Weights of a small GPT-style language model, trained from scratch on English Wikipedia: 986M tokens.
Each number is 50 + 12 x the weight over its row's rms, rounded and kept within 0 to 99. Layers, rows and columns count from 0. The size before them is the row's rms in percent of the matrix's.

# o: layer 5 attention output (transposed), 768x768, rms 0.0305, rows 6-58, columns 0-63
# v: layer 5 attention value, 768x768, rms 0.0245, rows 7-58, columns 0-63
o6 107:69 48 33 42 61 37 62 30 49 50 30 53 42 59 55 80 71 58 51 41 61 81 54 36 39 42 41 34 69 51 49 52 61 34 36 50 58 70 81 64 61 48 70 55 55 57 60 57 35 57 37 52 66 63 31 49 64 41 66 33 58 39 66 36
v7 115:59 42 52 53 52 58 53 53 47 41 48 32 58 41 40 55 38 66 37 59 66 36 35 67 48 48 86 80 67 45 46 37 34 56 53 58 81 62 36 49 67 33 28 45 52 39 41 65 46 56 61 46 61 47 47 64 54 72 66 48 32 65 57 56
o7 113:54 57 47 40 46 60 53 52 26 49 34 39 68 42 33 54 66 60 72 39 54 53 34 50 55 41 70 55 56 42 30 38 40 67 44 27 73 60 54 49 75 41 63 60 61 37 65 59 63 39 54 44 40 49 47 59 67 98 59 38 40 58 54 51
v8 108:34 40 54 63 50 42 45 57 36 65 50 53 51 65 30 41 52 63 44 42 45 63 39 34 60 51 53 44 52 52 43 41 51 72 39 49 43 64 76 56 49 47 58 43 44 60 64 43 48 55 59 71 41 54 59 45 50 60 44 63 44 57 69 57
o8 105:57 65 28 50 55 47 55 70 46 29 72 35 67 61 50 48 50 43 61 68 58 48 70 41 59 42 35 36 83 43 49 06 49 45 29 48 41 59 62 68 54 50 51 36 52 56 48 29 57 50 33 36 62 53 58 37 58 52 40 45 44 41 46 49
v9 103:42 50 56 38 26 66 43 24 53 30 31 45 47 22 48 54 49 66 79 50 38 38 74 49 45 53 54 60 68 46 36 33 50 43 52 36 51 59 35 45 70 54 47 39 51 43 46 49 60 20 61 57 65 56 65 56 56 53 41 33 59 43 35 33
o9 101:47 55 48 54 35 42 58 37 33 50 61 58 37 52 53 47 65 41 65 27 48 33 28 67 61 57 47 50 59 36 44 53 46 52 54 53 40 49 61 44 74 39 55 41 51 43 45 36 55 48 65 67 41 60 57 33 72 57 65 60 48 44 55 59
v10 106:24 41 37 44 44 51 49 36 46 53 51 23 43 39 43 52 38 52 44 56 51 85 53 52 52 53 67 48 54 61 65 46 44 42 53 55 59 48 38 55 65 32 51 33 49 27 32 65 60 58 53 56 44 39 32 60 48 48 53 43 59 50 54 62
o10 103:40 53 58 46 54 25 44 57 61 63 60 31 63 48 53 37 64 43 49 64 34 69 49 25 53 36 53 56 50 50 70 61 42 50 37 47 43 49 54 53 39 48 68 44 46 16 61 78 49 35 56 65 30 51 51 29 63 85 43 39 57 44 53 49
v11 104:55 28 48 52 48 29 55 64 43 49 51 53 37 36 35 51 40 57 47 44 59 39 52 61 32 47 31 52 25 54 43 55 52 63 66 48 50 46 61 43 47 56 37 56 43 42 30 37 57 55 70 58 60 37 65 45 45 65 65 34 47 48 52 39
o11 100:49 48 57 69 52 57 59 49 18 48 36 57 65 61 31 49 43 43 58 35 61 38 44 54 53 29 58 38 62 44 61 64 56 61 43 49 56 52 38 45 61 53 54 64 49 54 28 42 41 34 52 56 55 80 53 21 33 35 43 57 28 45 52 61
v12 106:61 62 49 40 41 53 57 64 25 61 33 47 58 68 76 55 55 46 40 55 50 47 58 44 67 81 24 65 60 51 42 36 35 52 57 47 66 74 55 35 45 69 54 62 41 45 64 45 60 50 76 53 37 71 33 36 50 54 62 34 64 57 47 53
o12 104:30 61 53 44 31 58 36 60 55 48 25 54 53 64 59 47 35 71 78 43 49 47 54 37 50 46 44 62 58 36 26 33 67 56 48 54 49 52 60 55 51 65 36 55 56 56 38 45 70 47 56 37 43 53 35 33 27 53 52 46 52 63 59 65
v13 099:54 56 41 41 53 60 54 49 45 51 42 51 32 71 50 58 55 44 30 44 36 34 47 25 59 21 45 50 52 50 55 31 61 42 52 38 47 68 78 52 42 83 49 60 69 52 26 58 71 46 50 51 71 34 70 67 38 34 45 40 48 48 49 58
o13 097:55 52 58 52 43 71 51 38 31 71 51 47 18 57 41 64 46 42 33 50 56 45 47 46 47 27 54 35 69 62 58 56 68 40 60 69 66 53 47 61 57 55 49 64 61 50 42 59 58 30 53 49 48 56 63 37 46 59 64 34 50 26 78 63
v14 106:46 51 47 66 24 64 50 42 74 39 43 67 51 57 37 50 47 65 54 53 48 62 32 57 38 46 66 52 62 30 58 39 43 68 50 49 54 57 50 40 57 52 60 33 45 38 35 43 43 46 62 60 58 42 47 36 46 54 60 44 48 56 27 12
o14 104:59 40 44 48 53 46 72 72 48 52 61 69 22 58 43 43 33 35 47 28 33 83 75 55 54 47 56 52 62 45 64 65 54 40 33 27 16 59 62 33 68 53 54 48 45 54 70 72 20 53 48 62 59 50 49 64 58 43 60 46 54 49 57 55
v15 102:51 55 49 47 38 37 60 49 45 76 62 56 25 56 47 21 48 49 49 54 41 62 30 45 54 56 49 54 55 43 41 59 47 60 25 64 63 50 52 40 43 54 27 42 56 61 51 34 26 54 68 35 20 25 65 53 53 56 53 51 65 70 59 45
o15 102:57 62 33 52 59 44 74 37 55 32 76 37 36 63 49 30 65 40 48 47 63 68 28 51 34 36 58 49 57 38 59 46 63 70 43 60 69 52 41 49 22 56 72 48 54 60 36 47 47 59 57 47 49 32 46 40 63 44 38 54 60 50 72 36
v16 105:52 47 65 55 56 52 56 43 24 56 31 19 55 44 67 76 75 36 45 70 34 56 42 52 57 54 38 40 53 70 48 26 70 43 39 64 34 35 37 41 46 48 63 45 32 41 42 46 43 53 37 56 46 52 33 36 46 41 51 34 68 61 67 53
o16 103:49 46 54 47 37 27 28 47 40 67 46 31 54 49 76 66 61 41 74 42 47 44 39 45 52 83 54 40 41 45 31 28 34 29 54 31 50 32 45 53 55 46 52 25 49 47 66 24 42 69 63 52 52 41 39 59 46 35 50 44 48 67 59 45
v17 105:64 69 60 55 47 44 68 72 70 32 41 33 64 57 48 62 29 31 58 44 54 36 53 58 45 62 81 47 73 59 35 56 51 60 51 54 58 36 35 65 65 48 63 55 47 50 37 57 57 62 72 41 57 26 32 53 40 56 40 29 55 48 40 53
o17 103:53 48 58 46 56 36 41 58 52 68 25 68 57 62 61 39 54 73 57 36 45 58 50 36 58 57 54 43 47 52 55 56 35 69 35 34 62 32 39 46 61 40 64 35 30 54 59 52 50 53 53 48 51 57 40 39 42 57 39 53 45 64 56 52
v18 108:48 52 62 66 51 63 56 44 50 63 71 48 46 32 45 46 39 46 41 45 32 64 36 29 39 56 60 45 46 64 37 40 46 61 29 61 39 69 61 70 67 49 19 60 55 58 52 45 37 52 35 48 65 34 72 44 40 38 37 52 49 46 72 40
o18 106:50 47 52 50 25 41 72 41 56 58 44 50 51 42 40 43 34 57 40 59 57 53 48 50 36 73 67 51 37 70 46 45 74 40 22 59 49 52 53 61 31 45 43 49 51 37 33 42 60 54 44 38 63 49 49 55 57 47 18 39 59 37 52 41
v19 109:44 47 63 49 74 44 37 40 56 69 59 50 45 37 48 43 52 41 60 50 41 52 39 21 57 31 42 46 18 58 44 72 33 69 68 67 40 61 69 31 33 52 46 52 43 50 54 56 51 42 53 45 41 59 37 51 45 31 63 61 54 10 61 32
o19 107:41 35 68 46 58 44 34 35 63 57 36 37 46 40 56 45 45 56 43 81 33 29 63 68 30 43 53 73 50 63 35 57 51 53 59 57 57 47 63 56 54 51 36 71 41 39 66 73 32 36 30 52 60 36 33 57 44 44 50 45 55 29 48 40
v20 105:22 51 44 38 53 77 46 43 24 62 41 40 19 75 31 34 36 45 52 24 56 45 40 42 33 65 33 49 49 33 58 70 64 62 63 68 37 68 53 39 45 49 52 53 47 50 61 31 34 59 60 56 39 37 34 31 54 41 46 36 49 45 72 17
o20 104:52 55 53 25 58 38 31 35 66 44 51 40 56 55 35 57 38 37 63 30 29 39 49 39 37 59 60 56 68 45 88 42 59 69 30 74 59 61 42 53 48 39 38 72 48 32 60 58 53 51 46 56 44 33 53 30 45 18 42 54 54 42 41 54
v21 107:63 54 56 30 67 54 53 57 56 42 60 38 29 48 42 83 73 24 69 61 59 57 44 51 53 48 42 42 43 65 49 68 34 50 59 52 38 47 41 49 43 47 35 69 37 55 60 38 39 65 46 33 53 41 31 48 59 67 37 60 47 50 46 53
o21 102:41 49 63 41 35 60 27 42 57 41 60 38 46 51 60 70 71 51 56 45 41 45 50 42 58 65 41 46 54 67 64 71 38 52 41 24 52 58 60 53 30 37 44 57 44 52 47 45 58 59 51 50 55 58 38 37 38 51 45 56 76 45 42 44
v22 107:58 57 61 36 48 38 52 56 58 88 37 30 50 45 61 57 67 65 43 44 68 45 43 60 42 58 56 47 32 54 49 55 51 64 53 48 45 47 54 36 31 23 59 42 50 35 46 56 46 58 44 41 42 50 54 56 60 44 60 32 35 60 59 56
o22 105:58 59 62 55 65 44 48 56 63 37 52 34 54 60 46 67 61 41 69 64 28 34 61 51 25 46 61 50 38 48 55 60 60 48 61 25 61 52 61 45 40 30 41 73 47 32 40 67 34 70 49 59 38 51 54 76 46 42 72 48 70 39 45 59
v23 108:49 31 49 55 46 54 75 39 57 26 48 55 59 70 49 52 48 52 28 57 47 35 26 54 56 47 38 31 64 59 31 27 49 57 52 46 51 56 42 61 41 69 26 38 50 36 60 23 77 52 64 37 67 47 53 47 21 50 43 38 49 25 44 67
o23 108:50 53 66 42 65 53 56 70 32 41 52 61 50 55 52 49 43 50 52 68 43 54 60 45 52 60 53 57 55 53 47 48 55 37 58 36 43 72 65 69 46 50 41 41 45 62 53 44 67 55 67 50 56 43 55 59 44 62 28 48 49 52 58 62
v24 102:49 63 60 49 61 55 68 50 52 61 57 62 45 64 43 32 37 45 48 40 45 52 44 57 66 52 59 23 60 62 56 28 46 38 71 51 69 76 47 65 44 30 41 40 59 47 48 55 50 55 54 82 40 62 52 47 60 28 45 53 54 55 55 43
o24 103:49 30 52 50 50 32 42 26 61 75 39 31 51 44 56 22 68 71 35 44 62 49 49 48 58 46 34 38 54 49 38 43 51 61 54 69 55 58 60 53 50 42 31 19 35 43 38 34 56 50 40 56 38 48 62 42 55 34 50 48 64 48 83 48
v25 109:50 77 52 69 43 66 52 47 63 32 36 54 55 45 73 49 65 52 46 55 62 48 52 47 38 57 55 59 40 51 19 51 48 59 57 49 39 48 46 27 58 71 15 43 65 45 49 45 33 66 38 39 82 70 69 52 40 39 52 43 46 49 59 66
o25 107:36 63 57 58 47 52 66 64 36 32 44 62 46 49 72 58 65 39 33 53 66 36 48 48 62 55 65 77 36 49 28 60 48 45 55 49 48 40 45 47 55 30 53 34 61 27 38 57 55 61 28 59 58 60 44 49 34 66 37 60 42 48 52 67
v26 105:63 42 53 52 62 23 48 63 47 34 53 55 53 48 59 52 52 38 65 63 42 48 48 53 46 51 45 54 67 51 47 60 46 34 44 45 35 10 48 19 60 53 49 60 36 47 50 50 48 52 60 53 62 76 65 28 50 34 42 62 44 56 42 41
o26 104:53 54 52 49 50 52 56 43 54 65 47 49 50 51 51 58 35 52 38 37 50 66 59 36 37 68 59 55 63 53 55 64 57 41 56 54 48 50 50 52 75 50 57 33 57 69 28 60 60 56 61 39 43 49 69 33 47 63 61 50 51 57 51 51
v27 106:59 50 40 40 36 47 61 45 38 46 49 57 42 47 64 60 32 54 44 48 47 39 59 56 69 45 51 49 51 65 39 52 28 57 43 66 50 66 34 29 30 51 52 41 46 47 29 60 61 68 56 60 55 26 65 57 65 41 37 53 38 63 61 53
o27 105:72 63 49 46 60 50 42 52 37 68 42 52 48 45 61 56 42 58 57 63 46 64 40 48 73 61 64 41 46 54 50 39 17 52 53 55 59 38 28 53 48 53 62 57 77 49 69 44 42 54 59 44 58 44 60 49 57 45 44 50 36 30 48 51
v28 104:38 65 62 42 63 42 51 29 60 52 62 46 69 57 86 66 57 11 42 42 57 33 47 51 58 74 39 45 30 37 53 64 54 57 35 54 32 47 58 52 44 32 40 55 37 38 33 49 49 55 56 46 45 55 68 62 50 42 42 72 52 45 50 51
o28 100:58 64 41 59 35 37 58 54 72 36 47 32 79 56 59 49 67 49 44 58 66 32 42 39 56 52 46 40 24 41 50 30 71 49 29 53 51 58 43 51 39 58 31 50 44 48 49 51 58 43 54 34 52 57 43 45 54 63 34 44 32 42 65 55
v29 106:67 67 28 49 61 28 45 64 51 46 48 43 43 45 54 59 53 27 78 41 52 41 48 64 55 61 50 44 79 66 61 46 53 60 52 58 59 37 52 51 49 57 56 50 52 51 55 64 62 55 58 49 56 58 55 54 54 52 38 46 63 52 54 40
o29 103:64 59 45 46 57 62 52 51 53 54 27 54 53 79 65 58 52 45 58 15 62 53 55 60 42 60 41 44 68 46 40 33 45 64 40 54 51 33 56 51 65 52 49 52 53 71 49 42 65 51 30 47 57 53 53 17 34 44 52 36 49 48 52 50
v30 106:41 82 63 39 51 45 70 51 55 51 52 68 63 49 56 57 51 48 48 57 45 60 51 53 31 63 43 45 73 51 58 49 52 54 61 44 63 50 55 38 41 31 40 58 40 68 50 25 42 58 53 53 32 36 47 71 42 61 57 55 54 40 67 45
o30 103:56 36 36 55 60 48 53 43 41 43 59 48 48 73 42 36 34 52 62 67 51 32 54 45 35 57 61 49 48 49 46 44 55 44 74 46 57 61 64 46 49 31 61 59 41 57 45 62 74 38 40 49 41 54 48 64 39 64 65 48 62 49 58 50
v31 101:46 49 47 47 67 44 39 52 54 34 60 45 57 63 57 68 48 52 68 66 41 45 77 41 49 49 56 44 55 62 35 56 63 55 08 51 44 29 58 43 48 43 37 63 67 52 61 51 41 34 28 53 53 40 59 38 37 40 55 60 64 69 61 47
o31 100:56 36 39 31 53 59 65 70 42 48 48 44 58 36 72 73 47 59 50 43 50 45 57 47 41 64 47 51 64 52 67 55 57 45 51 39 51 41 53 38 58 56 43 45 61 75 65 37 41 48 53 49 63 51 47 44 47 58 61 36 52 62 86 38
v32 102:69 45 40 40 47 43 38 36 40 51 53 60 40 42 44 55 61 79 42 44 49 55 60 56 44 56 67 40 44 42 34 27 44 41 61 48 50 45 44 37 56 48 55 60 57 33 37 74 62 60 65 45 25 54 48 54 54 50 47 48 39 39 44 54
o32 099:56 62 56 45 72 37 55 37 36 37 62 68 49 59 47 33 58 43 41 58 55 52 36 63 60 48 60 62 48 37 36 51 50 43 61 46 46 51 58 57 42 64 26 53 52 39 57 63 49 54 61 33 24 52 23 57 68 61 44 65 35 55 33 49
v33 099:81 51 58 62 55 59 30 37 59 53 84 50 47 50 48 32 60 48 65 56 58 61 39 58 27 41 49 35 80 53 35 46 26 79 39 51 61 58 63 48 46 58 40 77 38 30 71 68 38 54 34 46 28 49 34 54 46 45 51 53 25 55 45 27
o33 096:44 30 43 59 78 62 57 48 48 28 59 70 70 75 40 44 40 53 62 53 36 52 54 50 44 57 42 44 50 64 40 49 28 58 19 37 77 57 64 46 29 46 56 66 35 70 32 37 42 52 54 65 40 44 39 53 55 50 28 57 38 63 34 40
v34 099:39 42 33 38 66 52 43 72 34 48 31 47 35 49 65 69 51 50 44 29 52 35 37 41 41 38 44 74 41 43 34 54 57 60 44 49 52 50 32 39 41 66 58 63 56 39 55 45 40 55 36 29 59 59 59 47 43 58 35 28 45 33 36 71
o34 096:21 67 57 33 63 54 47 71 50 51 39 27 48 50 51 44 36 49 66 40 56 57 32 37 50 48 61 54 51 48 48 39 26 59 59 47 63 46 44 48 61 45 47 64 53 36 70 59 59 29 39 19 46 50 59 46 29 74 96 56 60 42 37 60
v35 106:57 55 67 42 61 78 40 42 63 61 44 29 58 57 36 63 60 57 47 34 53 38 51 65 52 49 66 39 34 46 48 60 48 21 72 54 45 70 64 71 55 56 65 62 43 54 36 54 47 51 41 47 51 73 33 44 29 43 50 61 68 25 27 78
o35 105:56 53 67 43 67 52 43 58 53 52 79 36 46 58 53 41 59 53 47 64 51 64 73 71 37 46 30 34 40 50 31 41 43 50 46 40 74 46 67 56 54 81 51 52 66 47 55 53 45 36 41 43 73 39 36 44 21 41 48 31 54 68 58 57
v36 099:50 65 49 56 47 68 46 38 31 53 47 67 48 54 65 42 73 55 52 28 41 69 25 25 41 64 69 53 48 64 76 46 63 62 41 43 73 57 60 50 34 76 62 65 38 63 39 49 36 44 49 44 61 49 62 41 41 34 56 36 50 40 65 29
o36 097:43 59 65 34 44 39 54 45 47 51 72 47 43 46 62 43 63 51 52 38 58 47 35 58 30 46 55 47 48 46 48 48 48 46 56 34 57 66 61 56 70 42 69 56 67 43 53 51 41 56 33 34 51 53 44 64 65 31 68 63 63 44 71 36
v37 101:26 55 52 56 51 46 66 71 55 52 48 47 60 68 36 75 64 51 43 61 69 69 50 54 25 53 58 62 49 48 48 29 43 50 65 43 51 46 52 51 44 45 61 57 57 42 53 57 55 52 72 48 41 41 72 44 42 53 55 57 43 77 29 48
o37 097:37 63 65 39 36 46 51 49 53 74 51 47 47 69 50 30 50 68 69 67 50 64 54 50 47 35 39 56 72 34 35 35 59 57 48 42 48 52 64 59 53 49 53 49 55 50 66 43 32 51 32 33 32 58 56 25 29 53 72 46 43 62 71 46
v38 107:47 37 43 61 56 45 45 62 67 35 81 39 46 38 50 48 62 60 65 60 51 59 48 63 54 65 51 32 54 65 72 45 40 41 70 46 39 41 46 30 67 57 24 47 58 48 56 46 46 45 65 41 60 54 74 58 47 43 51 63 41 60 29 40
o38 104:54 53 42 69 41 64 35 52 68 49 50 42 43 34 49 43 51 50 27 42 39 16 49 59 61 44 70 69 42 45 41 71 76 18 65 43 51 55 39 61 40 45 45 34 35 47 50 53 34 43 44 73 40 50 68 46 49 49 37 59 48 69 59 29
v39 107:35 55 52 50 31 55 45 50 65 27 20 32 76 51 51 53 43 33 51 60 50 64 68 57 52 45 33 43 54 70 45 33 53 36 60 53 33 54 51 58 48 41 55 49 56 37 58 37 45 49 49 55 51 55 51 37 44 52 46 44 49 65 52 36
o39 106:71 21 73 52 38 39 49 37 54 38 38 61 57 51 55 55 28 30 40 67 57 50 52 59 54 44 41 50 52 51 49 53 72 41 45 41 44 46 61 39 49 27 45 32 42 35 34 69 23 59 41 39 38 53 42 60 55 53 36 51 34 76 59 64
v40 105:36 51 50 51 44 42 49 56 37 72 70 51 49 55 46 36 62 56 37 26 45 50 44 52 66 34 34 55 53 48 48 22 40 72 43 53 32 36 44 62 54 61 58 47 29 94 46 53 60 50 67 56 42 50 23 43 79 62 39 32 57 44 25 49
o40 103:53 40 48 56 64 32 49 60 66 46 72 62 59 75 55 39 47 51 65 44 57 63 33 33 35 32 34 27 53 53 46 39 33 53 52 56 44 51 56 08 61 46 52 75 61 77 54 31 45 59 59 55 53 35 33 66 76 33 47 54 41 53 42 46
v41 107:28 58 47 55 53 68 40 60 45 50 50 60 62 48 65 43 57 45 50 47 36 52 52 43 54 32 61 55 28 58 53 51 39 36 21 67 55 66 57 55 39 44 56 60 40 45 57 22 35 63 40 63 58 50 56 40 52 46 50 46 15 36 68 48
o41 105:48 46 59 36 56 28 27 60 51 58 32 38 35 31 52 52 54 52 51 58 60 35 39 51 49 31 66 55 40 38 44 42 56 31 37 51 38 70 56 43 78 43 47 45 63 49 56 55 55 60 54 56 37 62 44 54 56 46 45 48 49 57 59 53
v42 107:51 48 53 56 42 17 45 78 49 55 44 53 58 59 25 63 54 43 26 50 45 49 51 82 72 55 48 29 54 48 42 63 27 34 49 50 54 51 37 22 45 58 55 47 69 58 27 71 41 64 37 42 46 41 31 74 39 59 45 69 54 49 34 48
o42 105:65 42 44 42 47 39 59 53 52 36 66 57 33 43 39 53 55 60 46 65 42 42 49 64 46 38 50 55 47 52 16 50 51 55 47 40 70 25 46 51 52 55 38 27 45 78 38 36 27 49 53 36 38 57 56 61 55 68 38 52 56 42 57 37
v43 105:30 44 48 36 40 61 48 68 57 43 40 35 66 64 47 39 52 32 37 49 60 43 51 23 40 58 38 60 46 57 52 54 59 56 61 67 61 50 46 68 52 47 66 30 42 44 48 62 58 63 61 62 55 31 57 45 57 39 70 31 53 41 55 58
o43 102:36 31 59 42 65 68 42 71 55 56 38 48 65 68 54 48 43 63 57 73 59 46 58 39 69 52 46 66 44 33 72 37 34 58 54 61 61 40 28 59 61 55 56 56 51 65 49 40 44 51 33 52 47 50 26 32 32 37 39 46 42 66 45 47
v44 103:38 54 47 68 58 53 51 40 28 44 24 93 38 44 58 72 28 40 51 77 51 38 60 76 70 46 25 38 51 68 42 57 52 53 49 31 46 51 54 53 65 58 30 44 38 58 60 69 34 67 64 47 51 57 36 45 57 36 51 61 36 30 55 43
o44 103:34 38 61 44 60 44 31 62 48 39 52 50 57 58 61 63 39 30 59 60 45 44 49 52 46 62 46 49 34 67 42 56 40 53 76 41 45 52 49 57 56 36 37 47 46 42 51 41 45 51 72 55 67 37 47 34 62 72 28 30 45 52 60 65
v45 105:53 45 46 46 39 36 49 30 46 37 46 61 43 54 44 30 43 59 40 47 37 61 33 25 48 42 55 44 70 52 37 50 47 54 59 46 27 50 41 43 61 60 54 47 63 52 32 54 45 59 73 48 56 38 42 31 72 40 63 48 54 55 33 62
o45 102:62 50 48 42 56 63 48 48 37 45 37 50 40 61 47 34 38 45 51 31 38 87 56 44 58 67 47 53 50 48 53 66 39 35 33 49 67 38 38 50 58 32 70 67 66 52 60 51 46 44 42 58 59 50 29 30 57 43 48 33 25 59 62 49
v46 112:45 62 51 66 51 56 49 44 62 35 39 47 35 41 47 54 59 44 43 77 54 57 64 52 49 42 52 42 66 38 55 61 57 29 43 46 53 36 49 52 53 51 54 58 56 41 32 33 29 49 24 36 54 50 24 45 48 57 48 52 34 45 32 55
o46 111:39 66 44 62 34 54 63 56 38 41 68 56 47 41 39 61 46 29 51 64 40 43 49 39 48 71 46 70 43 54 51 70 47 27 51 38 72 25 34 56 47 26 63 33 42 47 77 47 64 56 44 71 33 65 48 60 39 71 28 61 47 46 57 56
v47 102:36 60 48 75 46 47 49 51 41 52 94 82 60 46 54 35 68 78 44 65 35 63 62 57 58 40 59 44 54 39 29 39 46 72 54 48 47 41 50 44 67 38 21 45 60 48 61 27 42 53 80 55 37 37 57 41 46 44 37 52 23 22 48 55
o47 100:37 46 39 49 53 50 43 55 26 51 56 70 43 51 41 25 28 58 55 56 42 43 57 50 53 31 69 68 52 43 58 49 59 66 55 49 39 60 52 64 56 47 36 40 63 51 39 52 80 32 49 81 58 37 63 56 53 52 28 60 37 46 45 62
v48 105:73 78 53 36 62 36 43 55 29 53 70 34 33 67 55 43 63 47 42 57 57 49 34 58 29 34 42 52 65 47 62 62 63 68 36 50 46 26 39 41 48 33 43 50 51 62 63 47 27 65 78 43 33 56 67 31 58 40 45 64 69 50 69 38
o48 104:42 54 49 37 71 57 75 50 47 62 60 63 58 76 44 13 48 52 38 53 61 69 62 47 37 44 47 41 52 49 58 64 67 71 52 37 43 62 48 55 46 31 70 54 47 53 60 17 34 58 47 41 27 48 30 53 48 23 47 66 40 61 57 41
v49 103:58 63 28 53 38 27 42 41 43 16 72 36 61 49 55 49 45 56 53 70 52 43 53 43 67 53 80 55 41 43 63 55 46 47 50 49 57 41 65 55 31 53 38 66 53 41 36 74 35 36 32 59 47 52 53 60 41 39 56 50 68 64 52 47
o49 101:31 63 55 42 57 44 42 74 28 41 69 51 54 53 47 72 28 59 28 47 51 66 61 48 71 53 55 75 46 51 64 60 63 74 40 48 38 46 41 50 53 64 52 17 36 38 25 69 69 45 62 51 48 32 50 62 55 42 50 42 46 61 60 45
v50 104:49 33 65 39 35 60 57 33 49 40 37 50 33 63 55 30 48 52 20 50 35 49 32 31 46 63 45 37 57 41 21 42 49 55 50 30 47 36 50 39 61 49 42 56 79 54 36 42 41 35 63 49 61 44 67 39 45 48 45 59 47 58 57 55
o50 102:42 40 33 47 51 68 43 37 39 65 53 56 33 44 59 66 56 47 39 32 49 54 40 29 47 42 47 30 68 39 67 66 59 55 55 54 59 39 41 40 45 56 55 45 47 68 67 40 37 45 59 39 37 77 51 42 59 43 51 45 41 44 34 53
v51 102:62 60 47 63 55 67 50 43 54 79 50 56 54 32 49 52 49 39 44 42 58 71 66 59 41 54 63 37 64 47 31 38 69 53 69 50 35 67 63 57 47 59 48 52 54 51 44 42 49 60 50 41 62 35 49 51 48 34 39 44 36 48 66 32
o51 101:61 51 51 62 62 55 46 52 35 82 48 52 42 46 54 47 59 37 56 62 74 51 59 55 30 55 47 47 60 47 22 55 59 32 75 21 51 51 66 37 31 44 55 46 50 57 53 40 26 61 31 39 58 59 63 69 49 57 75 58 42 53 62 45
v52 104:39 39 59 58 38 77 62 43 18 66 54 58 54 56 49 41 60 60 41 42 50 52 44 37 52 38 51 48 54 34 70 50 66 83 44 61 47 31 31 76 48 41 59 44 49 62 39 32 51 49 66 55 54 44 62 71 51 26 29 64 60 46 49 56
o52 101:59 39 42 55 66 39 61 56 34 51 56 31 62 45 44 42 54 54 47 68 26 63 60 56 41 61 46 50 49 50 41 46 70 46 59 58 54 55 37 41 56 43 61 63 69 61 53 37 41 52 62 58 48 43 42 58 52 63 29 71 50 52 59 50
v53 100:39 45 56 61 65 69 58 36 72 38 41 53 43 20 81 56 48 49 61 28 50 46 38 37 45 46 44 62 34 68 40 55 68 60 38 38 46 52 56 40 57 48 40 51 47 54 68 53 55 51 49 61 40 35 55 63 66 64 64 62 53 38 43 28
o53 101:57 39 41 51 65 52 73 66 64 28 41 57 56 53 33 66 49 42 53 50 57 34 45 30 25 38 22 67 37 52 48 21 40 63 31 21 50 60 34 40 52 36 57 50 35 42 47 36 65 54 29 48 50 46 64 72 55 65 52 43 32 56 24 47
v54 102:65 35 42 45 64 40 32 34 54 80 30 64 56 44 28 59 33 61 43 65 43 42 57 40 67 58 65 58 27 54 50 39 37 30 63 59 38 49 71 28 49 43 64 45 27 32 53 55 44 59 36 67 67 53 48 50 56 38 73 77 52 56 45 59
o54 102:60 40 49 70 56 50 55 36 42 51 37 57 63 43 54 72 50 80 42 61 56 57 50 45 72 49 62 63 61 77 33 48 42 46 44 52 64 39 51 39 71 36 47 52 45 34 37 60 36 59 58 46 48 57 53 81 58 51 75 58 57 46 53 53
v55 102:37 70 60 82 50 18 49 75 30 37 25 53 49 58 32 65 26 55 37 47 40 49 47 59 64 58 63 52 49 42 70 45 58 31 49 63 39 57 31 32 54 58 55 68 51 45 49 69 67 67 35 54 38 48 53 42 40 26 46 47 62 57 29 60
o55 099:46 58 48 77 60 31 51 59 61 38 42 39 45 50 32 70 43 70 50 65 50 75 60 31 61 49 41 52 31 45 33 33 49 53 28 44 63 40 52 38 76 46 56 45 37 44 50 50 53 48 52 53 50 54 58 22 69 56 36 28 49 61 72 58
v56 109:57 51 52 37 57 59 54 54 42 36 42 52 64 29 59 57 68 35 72 73 42 66 57 51 46 51 30 37 74 69 59 56 51 67 58 69 52 40 47 54 36 40 58 47 40 62 73 75 61 60 26 43 71 58 41 23 57 51 48 44 37 54 51 44
o56 107:23 50 37 35 47 27 43 44 30 65 27 54 49 46 41 72 53 54 58 64 26 57 73 40 41 75 35 50 43 56 62 61 36 56 71 53 37 42 39 46 59 46 55 60 42 39 55 11 65 64 52 51 44 42 61 29 48 37 50 27 63 53 33 53
v57 104:53 34 43 60 30 68 43 57 52 45 48 25 45 55 47 28 65 62 55 46 39 53 46 42 31 54 71 31 37 50 52 43 32 41 52 41 63 56 54 46 72 42 40 39 78 85 22 45 46 44 52 50 41 52 20 51 51 65 76 69 57 45 39 53
o57 102:35 38 43 51 32 28 47 41 71 44 67 39 31 67 62 32 51 63 35 69 42 49 64 47 55 50 53 56 48 28 65 55 37 58 38 53 45 54 62 39 54 64 41 59 54 76 54 42 34 57 34 62 47 56 32 51 56 52 41 55 51 47 51 47
v58 098:35 48 52 55 55 39 54 40 61 28 37 44 49 53 70 36 55 67 37 44 56 58 56 47 41 36 39 61 51 51 77 46 45 48 61 47 66 59 47 47 40 60 47 30 53 44 59 34 39 60 63 64 76 52 58 49 50 51 28 22 48 43 69 47
o58 095:45 56 49 41 59 29 40 55 55 61 47 44 24 58 64 36 26 54 62 65 32 50 49 36 34 53 52 61 53 32 49 63 67 56 66 51 45 62 41 42 73 35 62 40 61 52 53 40 26 57 46 66 50 44 45 45 62 45 58 42 52 54 47 51